python train.py --num_hidden_layers=11 --hidden_size=192 --num_attention_heads=6 --num_key_value_heads=3 --head_dim=32 --intermediate_size=576 --vocab_size=1940 --hidden_act="relu" --norm="rmsnorm" --norm_place="pre" --norm_eps=1e-06 --positions="rope" --rope_theta=1020.0 --rope_fraction=0.5 --qk_norm=true --attn_scale=0.393 --bias="qkv" --tie_word_embeddings=false --parallel_block=false --extras=["some layers without attention", "shifted keys", "gated attention", "value embeddings", "hashed n-gram embeddings", "learned residual scales", "skips across layers", "capped logits"] --init="normal" --init_std_qkv=0.0243 --init_std_o=0.0 --init_std_up=0.0243 --init_std_down=0.0 --optimizer="ademamix" --learning_rate=0.000505 --beta1=0.9 --weight_decay=0.32 --lr_head=0.0045 --warmup_steps=403 --schedule="wsd" --decay_fraction=0.683 --decay_shape="pow" --final_lr_fraction=0.0 --batch_tokens=[8192, 16384, 24576] --max_seq_len=512 --doc_mask=false --train_tokens=81660000 --max_steps=5580 --dataset="wikipedia_en"
Each number is 500 + 50 x the weight over the matrix's rms, rounded and kept within 0 to 999. Layers, rows and columns count from 0. Numbers have three digits each.

# layer 5 attention query, 192x192, rms 0.0733, rows 0-136,160-168, columns 64-95
546481491581580541459440422599478509565424565570467523451459474605454480505543456545531548526444
491515568474439450544457512604468441514640513551421485644534557553452549527553456529511594493591
542456512592405502427490366498599592579505565493444467355561564618450573484501489657447419392428
557507428502530613413498530482427498497438487511549458493413499563424458488448517471543574599419
573410403562491622592609461413463548540519525569501533414495538519464562462581510468414359445504
496437485480427500445510454517473498529496553473528440476584512544524516483528552513556570609469
572454430479551527514515459453378531510529595539455588507479543505493570401660538474407431517433
513511492465502438444523549528519524454431402362447541495528534373537353468496519458423498531549
463538386453583551533547531350470450484497508510545481543591488512472458464528502496478562490473
479560583453425363500522548515575491561548535449520417408522564477418599439486442574479537451531
519422429498557599464541478393537531508400446462540540469407492554516485523502525424443507498505
476610528515490382461393570624415498493592506575516441526471522480467425563521476575545640553607
561541501412601524492545514502550438502393432470451488554430493538445524457413447538580462481459
462546494463481472436459415534421484491608538462427432503551481660450531551523469565503488525490
480515503498499457505458509487589422416429534488557437580418585572475538556411413567565464430450
439497363451433424415461513418527426523505570461455497434427484516439505564446616580461509362445
459473459471544515500399498506476487584602582586455533493432470522516507533590583519464497491379
553413510516479607562569445482558532545479417526556444466575510498531517543418484527574514457557
566519519539439521545549446445485497480503460511560476445502526473500484465432449535591466440530
508565469501440474540527478488515505545487503511576447454467509545443492450466469507527445406570
484561490473500482494440397526393488464540534580482464574525555511479512463511439518576450491439
564549524483476476410528547533501512419408403409509507552548540494509451442482416530519526579519
436498460476526502450475546517468472506587563509430478544494486505502532549530522483507464496506
434436514528584499609512494499501528517467447568548467565475480410502532481535554475465514458601
492453482517531483539488604505536424503444573538485546498456537419480545518515569509451532458531
486429518504486502538458453507506455561484517612514426565470429486508569513487550475535479423509
476484539484500587430485494482549525466516494449508557551462491488538571536507541533420508514429
454504541451614476513468513537528451466490472448552530579492481406530458467541479443458505568530
510500456541481450540551535461588405494413530476564507456461555466466511475473472481492423414675
447488556474556486551424475521431526545584498593479567577518458413587479483535531473532560612440
549461499482474504433504599558489507494494476490441569515563457483551423488524463374493527626504
496470500506492437539448506485569426526417516558603488530415517462473583483447503556534461402507
504539500472456524536394529522508513536445559475545563502453542488569506495510490541573469449520
442451440589517570500444431551507533562462490549566544482521472454569546549534572586444547459438
504572466415445518507484451515523414512540596426531507564503499532447545467559477489479411412538
477380511516560641493483484494519571577508441555507529509464465474466454457511466433543486554442
578491518437497567355578567426492496559334483542442547373589514544497524489559536443424428522363
536579478458524458393431552486488478449431515462347412426493503581496479561368510597508615439496
495456468492485534412576432429523450610508606543482608422479509528493584475669537409493471586413
551497547527536423432527552507446576462426485490477480599602530476585507527469465485460472512549
472524508428407515458463411494480478547543621430475395559494534423498537489510558508395409477461
448537541366440445549454485597514361559527496467531461562457505390533535454558480479510499517484
506415566445489546485536439503500503516524503509477405480504617475496531436565477410462385466499
486534519529509499648419423545508476476582460503551468590420495552469502570442497557439597457539
534429522501625516411538520523515467580465460530494592517538516468452519453568485380542396523496
480568433531476516497427481513544429532568530548521548560418425548397526473498514570491571424500
423510526387584478506501517545589372457458411495468383522497577427533398526439435472623421555507
547442424498527457394457564504533428507457438552486527490489470507444453521549539499501494540550
496479517435474512554424504568595405512559570504485630446328512448389513459592524559476607509546
478540535480525546484515480476457544522541406642547455490563464459497452419465508483453525536496
462531493492443474497519464427424624463510473518546389518565482558584571511441512491514436469436
525495494517468520539513427495473541492501524531531475444513455549448516462485517484516420470399
440578494436461500503457460549510540531579475453419468502542491533540596472470474537604510558495
547529478601550506489565475523442534466467493424526474561572487626530524549467466487580417441596
513561525509546428489432468534535421574514496470461581541426497456468505505540493528549569522652
453441520501469451518488464508559507509523470490536474431488513436510540557502475507459537527479
504520478419586439467484589449473502465452450591528457479549491407552435450541534368567551617517
445455477492490506533445436538536573568555424453549567443528418427552562500511507532577445508487
501501487448533471495488537498537351499536543475530560486393491488460538575540460498471508476511
454489535516520430523499493505517485474502510460465472517519541422564492528497488504483497565556
538556445489512441469533536474480541410390483510529388469520466519577489481510515417527393515534
396465535434480491509459502496501478563599473503484526524461519407519488512481502486550548538484
603476576549535475498474548525492490483544539394519572578458483539505465486473450509602466452644
466551479447552469457493492442447526506584459610523466395481474459480522400491526421563527528491
414638418594471374582445391501482459537549609564435480501511409406445541526443592595567506492490
505556501530540477432431481470415409574498516527493497486530461503520574459527469506530561584499
485532540533499551512496456447512446529530514555552536544513534502503480483505469429518477536439
535596520502535450493479420496468444517510515536507504467542440517521591519483492550522493497471
404545475565484441530454466557459503474527552522489488570470462556531529540455418548525476530554
457455389575464569637413409559420586539519594644481509567516516416577562451585633521441466541463
445569507539500444526372531553562457458420433513552464572495508532522461509447428502600550451514
482547551510517462467500507542544566438494485479538654588523447517583519576509463550529451543440
500518494546455475478461491550567541477509434502445510451453477455548551537426489597435512385503
550491519580448413551431436556552554509510500548399429462487535534575532507539533653479516441539
550541471502513411477444500498502465538490482529523497469521470464534591526510536577465532513456
571415546425492600505582559521558531452511499447455503521425591467431391546536516530520569433553
531580477546604529448455400535453505525503467593481561510490489457516539430496506505475523554451
477414493534495503468565462482547510524487506516513569504546520456475543481583573503503456445405
450612569523484522444413473592508519569472521586425401472566455512420470550388506604507559474497
499555507497406461548510494509519489437519491409486479560439458525540463477473501432499526523472
520490506441485602572539509425579538531505462485536503505540427449504435483474479465426510504429
515531533489488511511469504503504471467485475459493508538489492518527482506497585466568502551414
448474372453488390563540576432568470491488430415585490500361524410561415506484417374402394430519
522498565410498532472500493516497506550467429460509490485553428464491441473443570430488511576398
508417479456582701587555616397535463507592455559521533515543471531608498551535519438423421492487
480561367532474578550474453437541517530511494600500482484494461438502556469583498492500506455486
380501438639478454605506455369499566413479542551550503563381488545520544566454506566440464482539
523591499439463498546581532476492452477518452408522463520466479465485415548457485358443535580521
474592530534486482498544442500481556480484462465524561599459502483542449494491517432526508522480
488503609449476391555569476532479512472473522360522557574503545498491430565446544460509483525550
544486577410544525519514604477553464521425421409590462482545511452498373484463497395466495502467
619515489499555498457535447576467429579504486481426472450548553548496548468571566494574607531485
566469559464484539441565526493485445535575502451463470435518552528453497493533410441466471503490
537479450547535582455465440464424482630479526628476500429570555475458596405581538494530548519424
542495551410547538433471478538485477562427453545473422468526450382419485444503532459552546565485
534425432570532625457447404460445452656462524638495425400543558460386594406574575490505533518458
411541506457455460529428466540502451548560573493470441481523466453525573548495537546463462468481
403530491425493501516435501428473439500484550530457515541546465478468514572454517516564500507546
408599505559552489486438431534425399503506445591524523573543428455504468385414456452591521562501
489583502495524424576424450529462439457504553521477504531507434444522499549431460504580477552487
392575488608473417585448557538509520444548529462529484543444438542570441566379445532506611454587
608470543509508512598430412565515495475522547581477511532480548489575521443604585482451531518542
436511521518543442515386516547540459507459433513532474566505509516484510485459455523551499465531
440538536487520479473450524506473553473559513486544593601537495496467543502463449480543466575468
593455517566486513526458527614519546444498467475432450475532537490534512474518464532400556484511
517525556435452401565450474515552524498473567492494410481449511537552490522522503570460483460521
475605499486466321574459465523500396463478602528465459550495452432526548563476503540525531526505
539486602414539576494651507427489493508501475533521516426510454436446488487505517436455423526493
556465474553529548558562477514534528406537558499492487464504512522534545518557497518406467473487
494429398335463486457516538407506446573499482527508537446533520429460597478616538450522386519455
451679628567548448479415404639549530544486534548452524587561504459449491507389477602543599462542
478495520512502444509515545484486497471546486457486515521394477534537441481503492454557529539517
511431555477489520584561436500537474457535523468513500504506520433522434505538525525499447466460
479473503476529483505450522499463493539511516483501498530494480480520522475532558435580487562454
474518408500496417508548478464556453517470454456494450413499459485522454575469502459466424363429
470493543464471494447511530506441478572517502488456529459552461391515447456474566412527467582424
505468469453559662519535601479624589530468482494558502523555501508537524570499614528433422384528
530563481553532522503468431498530480465545533567443479445478510539501504489555487515497535503504
475568498562559436549501492420454541429509466510467530538401539505459455527470453536533575530608
493514546578461495537577521486444486490531482498502479449501472470484376505487489434465545512525
483519533578507495477560509474462522496555512469530557540440500489503424496499477425599465522495
483505582501435435496556506480457510529498553418519551490520475404558402544415502427548503552544
483451515451470494488551576473525478594435506432527492434550520383547434502515504422452407522421
489460488585504564444460541510495503532545496496498520481411476510519555413521487446463523439536
495503504479433558453543529490479498527534468472490442448535478513490412517472467515483528449483
525473532566524596481481458524528434511483517555497497473467531509513509487511479495483556464480
512473514452478471429514499517469439557517475575454469491573482453410436396490496462500518507463
569459502545505546479466405510539415579477518592448455414503558475459553475556531519485520464474
498503530473544465504478493471530478537513511510440421530472545521500517516515494515512494454451
539523471514448518492473481462493515480525525494598549516406476569439502505493475511470509492502
518551448641426479503468537479438475501576519499549440509516477567432498549478480467468490558556
593485623360549589511567526482525456534478463519440457498473485387523495493453511475564490481538
581505613377548625522535529521583554494445427551460478492514453471518491509445508505537534500451
460535583399609386476473502618516417473480460464426460546445571469515517608440403624616638422511
509439509463519525476500505503502486532437496469497542483515511493515529470530521429497457529486
540548398501562482579535567465446539510510509489420476452413459533401521481527579500429487464480
469458552499549493509499565471540509478484479462534458464487518512526459502521476485528504511523
516525480549494458442474481468489512511496517520508556544444588475382495542536471507525518454433
574462462479503516495516526510526487487522477527536612472503477596508548538482512479461500467527
451584433450515498558392516624520482596477463455525451439513473462488460532481493521547523477532
578399545498573565464586492496445512437445554513416533534529429523589590426424529499614477638446
519447474508469609497517469516463514559449522564494518429509509499516572429578568413537448602464
541416551509559488512518419494448463568471533539473535560512551483540528560479376557596434455531
508467475502499562470536495518471501503483527504475512434507535520518543441564507435471468536472
559559482476531418523533536457430472545466491503447467519452471501434497497518555500493465481493
509494445535463490487497450451487371496543523532456577537524504565423512525476548523474530487468
# layer 5 attention key, 96x192, rms 0.0704, rows 0-72, columns 64-95
477600554463475527444459531481552559544558407531467539524571500449463605457499539490501441537452
513480548484503414467546421500501626464502543472568535447465489513483472350496529475513399522594
540542494442569513500491498598542460456535467455484546512502531485526436469513500556498582457511
482483548547504515473567490486543469505446551491549441503541529538528481435498534540477491510491
558415515594562536547488442408456540530490571529500496505466551607458572438566531434476450564552
529430547471454452605495483508524491561484520524434474485571523465486469547471462569512398406531
498531516458558533432492489510510452460481531467539458549520516587474519450508475466552573578476
554489529469522526494614476389405587470536441484449502468552452464495428530458496514472469528537
470463567471536482515511547469508565429547483478484502581510512531474503539501509533445614522538
494458573601510460621481458550583481467430557479576457480492556561639465499471495640532528442619
588378460603478632416485418431516499568534596593439471491475574563476521504606589504526427535429
486566542407508414458498597515563428543442414504556517508456522414568552584502550574434555475456
507500497474538533489544498512519479471550456419538418521527530558524498392512474462526498555483
534559483584426445500480470594549451555491544491490535526539556511512512391595622639485488486500
409578529432567511493421527616546425420502427460547406512536525549501445590429429541476581463592
456560428519559547461479498451510493552456569590507467489506509639438554581484597501411529460571
538563414577503526486458515507522497561543490514576545476532512451534613519454563522519567492401
482399516588422436530462507498435507546462464490474552530530540398485456533574518534400585507459
476447533458467464531550459449539499462501533502412492537500513532452365502554442489496428490534
485446474502486559545516537422553486522490515526501516486482504527522436554544480491459399487434
554581555453477484502571493493567492460434466516595537479576532505470472377522453413535528524476
496485624422524520403557488556517553497531474431406511516502489490451462436534432441522396470490
534537509539512503450473448564510460460521478482479451499484520480472582430443514504527603507475
552497504483503534563436571443483554462543471498559518404451478514454532532508526478510519509566
423490547506569440461419442604399516503593566452440444524415488586512519555439538509553639537597
524521490577522592527480483538523535529516524495518477429474486527504534420480466485441572520515
512542582440595511370361434471513531450486474489493512471466503541584574522475506529439504492541
520555529436540531462519490434558551494512430526535458525529481480507565551456478454547484555475
405425531456514538566518472539497526456559555552446440499479494508555415577466484571548442466510
506603507510497417391501491459478516520467474457526469477560508494487564428503469413481596593469
490503531471542589396578442542494562505524485512443528433483485497533428477452461530466548465453
430496520502470475476438524567464466519553515500463428534493509506496523528497455428458621540460
488546587521591525396476467537525522531514482518503477403491627470466542486555488550467541499553
503557594467489498459509472474565479532457501468542393487404581492488458420558440492495487442582
452405578499571573544510521466482543516507475432502518441491534488527471557530448552412503413490
498526387556517528475450526559652478567506542470532453507430638495462571455545540513519631481538
509588487519433432466480499522615576486471507424525438479505534508546441542487474564580511418499
505463519526544526464559530450539636535553507480424547478533470500502530507436505517499423332552
564617611508599454569391485576614537418419438432590427454506594475494432549491414624453602477515
463546515473608489456407608587459459477450496514496558532507477537509403549515483480596543609471
377498540414610419544444558593576330537520631514541543585474467551471516585548466504583421476540
528597560558568506529486541470499475500500550513592601477431537429515517502543514542478427436460
538646575512549480550465588491575449539495552541502535459464623394526523491498505525507536518501
479372444583546585484461427485436529449505443478551622489578465572464580475545550468431490541382
504429421497456567522482512512541564528533521534502535429550393553497503483463522432448500451493
421420445517543542505532482459451466534539546549525525583429505526433552497540537470535522567467
566573494507397476525520504481539549486507499434475446479548512478513504503476485501488459439511
535473527533476511440502580534538585498380496456527517452481499543497417561508412518479536474439
503514522489466503537581548373529555493447498525541535534487445482602398552500495472372423475539
554516504545485520470515527454508575446421515420494487478557538587492485576533448539510412467419
513476432470497595534542460409495548555468525532490420420525497559484439533517494505437587501405
518496508420456482507531617441509564499457553491491514475475485584505427559551433462456466484421
474445433430557494628489523477491554483493480486521487433502458464571501550508600577434445407464
460525518494485462513528472498533526501526461526417370543469568446484502530479456603447507471547
512580467561484446499495397515474508502452510462539509517470550501509474519445474574508542474518
512482498464413534482586531430411594509390466519467528457519445514551408556488427474387533451421
473429542510435511492480468473435547512483495448545536508531525499503413537493368532574492433467
503454538498464504469528492425479473453498553481541608512498504586483497485522457453572518486509
551448491414431503543551518415536537488480497475491441455549484584527421566565489496394465510392
508402541524527490480497544491446490549544448571483535465457535413505553551495468467484543490454
477403430519453535479532455488431445529512429511517404506544510462483483456569494418448524497470
447410503538491542448506410475479472538577481605503509489435544406453577458454496503529463429497
526550539466431523441481553507417521479505465523473501491499441429513480455524496367474495584498
486518492520408533569560397457543517504568544563482373536485559363444533461458494544434419419597
460519395523493539580577546498482508636522472593402508334557436473610527547494552504518465545416
544493560516516511505424514525596504446467488521520579564557523452490459466519426485505497483555
489505582451559467534466438513545450542462471526521521558501542415445517366533390476475548444508
488496459482545554492493536504540457506493558539556538520422475489465469443542502479515402541456
436503497494522479472471475461485488519504541518503532521465511521491524495528539453493490523433
516503458472504487507495498531484496421449501501532469569464538510469501442549422415503527555556
424479443461494468573468485464449457441495541438577531591449514543439454535572494459496505574532
556489489447468498571486493469403516461566522478499476529492494612462490470527545480432406436453
466482424497510545513593525473475543595510461533373516356562443446586489521502531529524485536439
# layer 5 attention value, 96x192, rms 0.0627, rows 0-63, columns 64-95
462498576436483467398544509535489479401467507444477465506561511490506426514515433453477461528506
567432501431411505525490493543466469500548608547434385476491512534452538500543546462467493525456
543457588507393542494587452428481471467636470476606484542578579520486454641549493530361471498513
526473401412423571481500526565455456462562686447351397395538479579449535457508545420484530496389
541538383464500539556543491481491491521498604562525544496422483558459561473470567503578452406539
498399653563379587484501471529533477525534498500555546580642503530606455537535439511415479518572
525460464541463442514462495493478489532506554567460477489480539463508492467519480539536509501484
470474456464421501454471529527458444525548586512495448440581545498480526436502530439519461560345
572484517504463431549485488485479473529596529599514402530580551471488507492553519479470518543478
506550438404452320472470470505470451548488486544509472578583552400465442485484489486560448549514
502482520415407520435543491504505476500523509446507505488552443462505447537502491452526398478516
525483524440501524496545491493504456470507526454455437556533475516453536546490554468428484486519
479515516439445539427546485510538483543495500420499474451563421520482501499457550502517445463438
492489483494570440549479521484474522491489559565526501480470576444475477472532425480506548501546
514459439386453441465465487492450478590469582552483464458504507462399500441480604475555400519385
617586460477539490594532502521504567457438599607451439463498511559416642479469539500533563462563
407470522611526528569396571493521554482486421509480593482311468548601486477508474560414545503522
579507657534545472363464449562510485373529524468540404470641600472373479534596496462392663606500
593504500494489446541508506560485446525589541474562315512622529564429577507540489502584605528531
451503623460438477429514496575524513419515466437375514554580451483552418488475454486464489528563
526414498492473483499460483579468517444528579549431492600495514588529536451519520487504552517552
469683460451532404503473501553446546446532537439396454471451539507446438425487408451609510556448
525386502433450601449575517552450413465632503395388341390541511546502553563514532447437540463555
532502591510518460397420475545608529489292505509544551439516437422431508384473465524574515521440
532456410533421450526468516490453445600552587574506469461540547435496449471556511490521473503420
551568619623610419447457406558563572309311495495572496591434525521479522452543513529413655575515
563563584467535517465446546647524546466498500521410539548552461529539551402479439489668446506636
442523462434471535489572592481518505560522471430481553468504423507568519531453545466579359439525
470499526538411560481534454469553468568476453403571575508539440472532444554498522540445383463424
551479571501401587487495432602482496398568586419405412574574455576489475495530394502437567528563
468620419497493458440483475495402482429520550448377490494488549508445443485496490497502517515479
436445468375412555423564510509477416481586522421465450406544490508470460472474516413476433498403
459489495503494509493505477469521453514538602481526493539494512544492490539508522494475499528546
486518479555503471469494473488498460574541553523496545519537460517488521525509551511494475550494
483488464508443555593465523483505549485541461516519498506461516476491470470483431532476533440510
489486494455519512530482513534501542438472458498433472519506507490534438492483454482520512457462
468527446500499519454530492462503454583505542502489520493521460528457548530491588481502453541495
542431518473401518505553539460489545502543507495506469434407565436476431480523445473430467464512
541574436457488455466565451544484482503508548480418505488574493448488482545458470474470519559518
478472515520508470463454464486512444512522552523557536508487512515478481514533520504488499546500
397514438546599491511492443493513450500493530504544533555487455581490529531491511510507514526502
421524485544588467455514409554475444498489530483489490545481475541446539544506488500496569537534
534486576486493488523447515534523531444495442492503474500485576476544434452509392526524539444482
439518452539509501461509478473502433565538550537518536500489489537439520530516550501489478528515
571510517483493497500517549541491537440474442483507450473517518459534502469490476500495558459502
477484566551565454476497408546513490489515486520499479515513521537472475502532433522536533532480
497508519536481484483463488474520450520525548496534514506553506539493498505526526501492487546512
414575495603501483535505517567501527594520436511447437493559443492386524543454495543575493487441
471499490524480484484473471442498483546539536515520534513504496515528482528506454496483428523492
479532428337457506519548626492473464551475561433508559449515517496517465478530501382530454475465
582487533522373510442432501430475529558608522576459508387506561507541415480568439498442450498456
643503491511429456553559428598413496528475437466416418530557519497411528503484444562511614505539
601473555461474496528483527558534566445493441475482453471533550456538475465501433518523512461515
456420450429518547504543507438493492501539534526450536487367495609521460552409551494536431474508
412535466507536500498473466475502420505508527529498526557516434558472567523501549502491512544523
541545500595483507573543392506501502526521489494527548590439536530450546558494444531519492557580
432515441533485512460501433472475455569519545534486542498478474523464520524502539516492463523509
423554535423570482493383541550505437454479459580427526559671443532570483478543525507600488571416
469541511546568463451485453504507460525513536492524538533531445538458583504502550517530535549528
512451515462518472463433539529485466419456552476516448444365522669541565501554566530455528442512
445406523567510504530441470480493531453509468548509453511397503592497501480518476547507582470519
489480524500578480521491509524504529423483461488477469510464536478513454468500419479488531459479
413514497516603470450462582433517472454397495567517536441539500449512515474575519466427564506407
477444478466353534478490575418469459553587621509519496414399519548491468492524515440466432468534
# layer 5 attention output (transposed), 192x192, rms 0.0647, rows 0-127, columns 64-95
472528428544493530505529509454502537565508410550474495432462453470435514568557535541520497459536
516520545551528447495468484534414591449523480476463542526499494468481426536631412489539554613445
477600579578530392569468501557456647500571510533422461483458441539499518504548588548496552482626
509469497530548512466511447436455590558459423504556565563481581475483435566591464527440452520445
546458510476464549466525464476476535543452380559458418504515427510493413549539519511444537579473
501664547629559387463463537527478610452628515417400461492443472561500535551511540543540577523466
477450607412551497522470494520501471500446548458567521564559530517471497441466414428482497593501
453405562508565497538459510512496522515413557508584557570442335498422485437370416466470534436588
464518612552533414535423477612415578444509559467479530550476394476477437412552387462577534609535
436345517483527541562514430492509503492455532556565485514460455451445503486424457459495532507588
480518463540513454529458456490503562464521429543457460515447434500520532561506585561445540507599
537572471598497438475473483555450608499539435516415510458484443471505393564660518579554530535490
509496507571564486526459493538492534475522464524452462530406305517537519566406598571474564391554
484496477456411547485536516438527490547423461510540555454552629474462480464567420439489453599412
462387541523548507540459467521458521494439520521568529578443390454406457509467441469482544545576
517430409474432529418543453447492560533448439610482516399516662465509378485585442474457509566383
561544517464514580552511549551502392516591571394547431542554376520497558458439492454610500412452
487576471561488432532578545482439611510493539489465572432461540447480435544654515522553476499426
424515575526544437454441457492556510470451528455469620555494504555558483471440443493443398583468
488605426556504494492447488515577465519607478483448410430444382528524580525452495577592544432430
540595517594507519463514486482510525542570476458441438475492480501454463580598469531542525609395
468371465417505634490527459430566407582418442558593496454525457475501538425367487472496432437568
502611564531511397611429480540494597461523518489500581593462541573608441539667484559464414545575
482435390492528559464575531463502457518488514471517495447450437440461516589439489458529572435342
458422657469600481551495485535451534441438489474525543599504370487473496493467476435506519535609
523536407532473585430621549479507493570536469487439496355534537452440449559591530520620518476330
484507354457475491427481506408631386479480503477461415491500539547505569467346393527499518504407
490448445491479501524451477472590449508471460564509451554476435520520540475403566537399496434627
526473575569611488544475514571434554468602531455440443524447281539484524573447623510524592374612
503599473582551459430507480450496588528577493450439526460477563556520513600544540537511493507388
490431497433521633531568526458584473622408425557569484469517413487472505504417514528556401394604
503500513562507501580477494505486614570466475533534508548432346502450489571510525569455498413663
386484537502467512475437552604487532487528459508524509493456475525439483506610439414477509536521
507476570499491475509409576497579546455535450461524551458432458486519514529554461481402502530473
464480502475468434517511464543468558513603490500532438474518683492447555541621392513474489453528
498449487487499557484436623440575564490467456472579585460403440473529487564559533440380465505496
429473465450448588512597483463511526524451420442481511540537339536501377600532539432590524472493
450478550519498451511432602527453607459556552451489437480439550497459533515498340468480499542546
534536552474541471508462498518558459521483504504495495502497539485527551487454479534459502505464
527503509449523497480463537448591454526527471450563551414394497456497634520520470498388510464460
503530563536478457499413496536550520494564493470524513431456507461511561484578414508433510513480
503508540508501453469539414580574419533557432550490470450551459468491607451626415491500548494454
428408495474470523516478507529480530488507458520513479469528464490462487543641472420508492521526
415475526527460518466488567519501585484513447488531538445452374478472427556612501414499494522530
406468482529478611475537520473480510526533466499509519414460357478467543556563498421454459491471
556590538505464458501450473552570440524480494497487498520531567517500541454513528566497498497461
502466544440533529483518532417655442535540408436511564431410440439484638537527490520403546440471
484483462477451485471540517461603491526462460528464537454517364482535428455475610514513501508518
516504468464590502556508502450403468464396576398481506567464459551523445501217507474626541511529
497563511573461441506432523586521530481579522520573531433449635424455532482657474491398457527478
539564499566488489468396474476534500545589558493530480496485572432536556411600478520362405524453
392476541503506512484395526568467514517487493526459467455479356525486491498535427373560525574530
426499541504487475478435581481539575448492481449467527526425439488508462551466418463476522590523
516496456519512584468505421486540402523471448523512545492556399485530481454498619450532502539473
488485502460489522511419587520427561531517529530508442478521631514499453557684417423478416511532
466527479592582530508522497468586407512494461472510560458423370441485597524382509509526532491437
520537562511488476522440477526595484492528475469561534487431545430510593517580467518378489455439
415590532673498458474490508575548535412510487481531606553398422495462465447385539511496539549454
512397436477536480481437578444530438509457534551432424513532335507549503486473523460586520572522
468402410444479546502554482445470473547459487533472450515575431524498474525545536472573500465532
471433513532522550525552476484461529478564481468523514420473443491453536564501462475476511463486
469458527572517479496407610525495609476511528492509514491448497473504513508498468439439468587522
451472478448475586459560499509442496538507449529547494467504480496489442503628550390527467540524
435453478437472591463497566475524525536512436453530525409472496496461549611669425375455484442498
527490508435487508484518550506502476498487517513497520477477470538491493506545488540548482573462
522499533451505493520514502489514479504485516493529497495495387503484489489539477531544488521474
504514502569514523479510491507499522492570498489457466469517631507552518543439521471499504455515
497486482554505528494486496475496508495522496523495492492503617472498495513424519469447497464544
490469512426476452531489498514491480497464541470520495525476312514465473486580448507517530549467
542551496539479451503501431544503499488561477477448456454530775550569496549552549552536537471499
532523495574444482549430430497446522587532510626534505457481336506460510514471587516434530472502
525510529439502530495570547491511489522498519487543503498490501542467496525586510552571510557467
513486536488534522497510553513504508504509506528481525515511328526452494503542502509511460563491
511510521480525522490526504496498525529481495545487573482530420548474462468547527520532462561483
519515481519530562472565537451523510503518456528511516472503747483544523541440540489515466464527
515499533434500477517524517503502482503480531474507484507501391532465475488573459528550504548470
458518459571504492498448459504504528514494462508478493507525571463528504463443532471458497437542
530517527446509544467582512478527512513487480507527566488506622489519504535530517532559464519491
491478506455507518489538543500530489489487504497544504523491431517491527527525516551573487507485
456486468572502496486478488508476496486463427495510495536471297451507520547358451499488499483510
546507559447492500506549565496503475473511550525530474495499510497469507585525543543576499578467
491446513498503436504469563474488455465478495462485468504467408536468514549544467486483520528421
554494529403523496520602534454547447453504521436569425498554697487520509518520522538594544506532
466550464524443433475460423525483515561489440460501525483507417406530468471419481532479488498495
479503465540494500479508493483498511501508450506506491486485632459549532501417533465456494455519
549447537417516539532506576494479435447536603491483500517495539534480496494519409413498530567504
485472522486517535493491529513493509507486555508503491503498242545437499479505482509517508536473
513527516462481492435486466546476535560520465497455582453540463478540479447474545472497451533448
515500534427508488528538524501490488503499535481519498507499372516468486501562476525548513543471
451412506473479595465531577364523459482429539526606502514424339461403497576466454491482493488486
475495523486501535485503493497498526529469517505494537505473272520465501460529498515490483513464
523494480378522453533580557476543457436472486465479438519545567532494473420564458500592479563540
542519512467529573469583545468543500476543506469480524511564712504527479475512477475574463509537
538511495547509551474498504483515538513512451537461542477522703505538494530469573500476463472530
581502572586514480529448535513552567487548536542479467517570567510458487551565584557545541471538
530465496417515493498557588484500467443512529425486430510530628598493512564525479517549532565468
484489502528464479453452517497477470526516482479457490505534487512470498533522464508522487491565
457515503479500472502463494498490456507501509464505492526523342476475470499524466473523491490528
565484533541517533481547505515514562489518515520510484470471661514525509519460529552524524505464
531465482490527566496551544497520508498474519542526519472487624509505509500420518514526498529461
450478499447476484529452486474507456518510545439509494521504268501481477527570482428463500469540
586556527565435486520477421558540520524586512552508422424463781546522529520564546650469591471489
485525477496459494561471474452509477585534545604497480390505364463531536522539535489400492476517
470548514553476451453451504513456496524529467451499463550525505496441498520541493543522536489566
483465517492541476454527535463450485482460461459433545545565336515460422499512491422553419523567
459511509526511495478521491483431484518466455496443555514570448519466416481522480453537441513546
550517486545525537462546539516511545504494440556513516500480756476522547509412517585559514485467
459499524472485464492468492492484462517490522439485471523530345512464453492559464460516503495541
529520491516525508526518501523518526486472471565496501457496599499562487444487528497482499552452
471544515541489481460510480520455507516501403494461546548503650427485496523500482528550487479528
435512466544496450487441526519475490486539470467505475562535411463491531526473494530552490434575
473483470467534505551544498464448497421497478447489576554482284469540491562466502436482430483436
498523518547471452510448484526474482494523516518517456534532557451419532566476525571535508472557
516411494416497592499530550418609422526525601497510472421478388625507562578530528444514491438436
493531463531499494517431493588558472490591528518577386521502677497476562467432524622565620469505
478559538485479440507500405520476474542500452461476551485522460397555461458545466428406456548491
536508482536493501503530486500510539492514454547518502474455672463556569484453524538465511502455
570455520447475589535475546520525474493551622511544492530476539553483508498469462526482561516504
437465509481517495478468519488453487491466545452495492517532239530463462494501472416531474520561
530525538530463439478487393479428544542520417446443550517548585406494464453515505471415453470545
460510534494490462513463493507466480508517515443500481538524343479457477520559481470499503475546
390422467424536534430534602444518424472421548476550537559481273461472521545410462437617482503496
416501502491502492467485496449472503508478491439474534522499265505486469482513491418474449479543
499488473491516501487527564538507459449483440516446446576565500574486411423481475467618493568555
541522528557512504441522532552491529458481429493481525599504699525464436427432458519601509565498
564501499532506538467559530503493543510461429559470541471486750526517485499447547557544475521463
506468477513519485461550609474484465475445505534445469535565568561431388490478552508691510525505
534476495519466567500463544550554477520565577504547394514493643639464540549516510563533582483527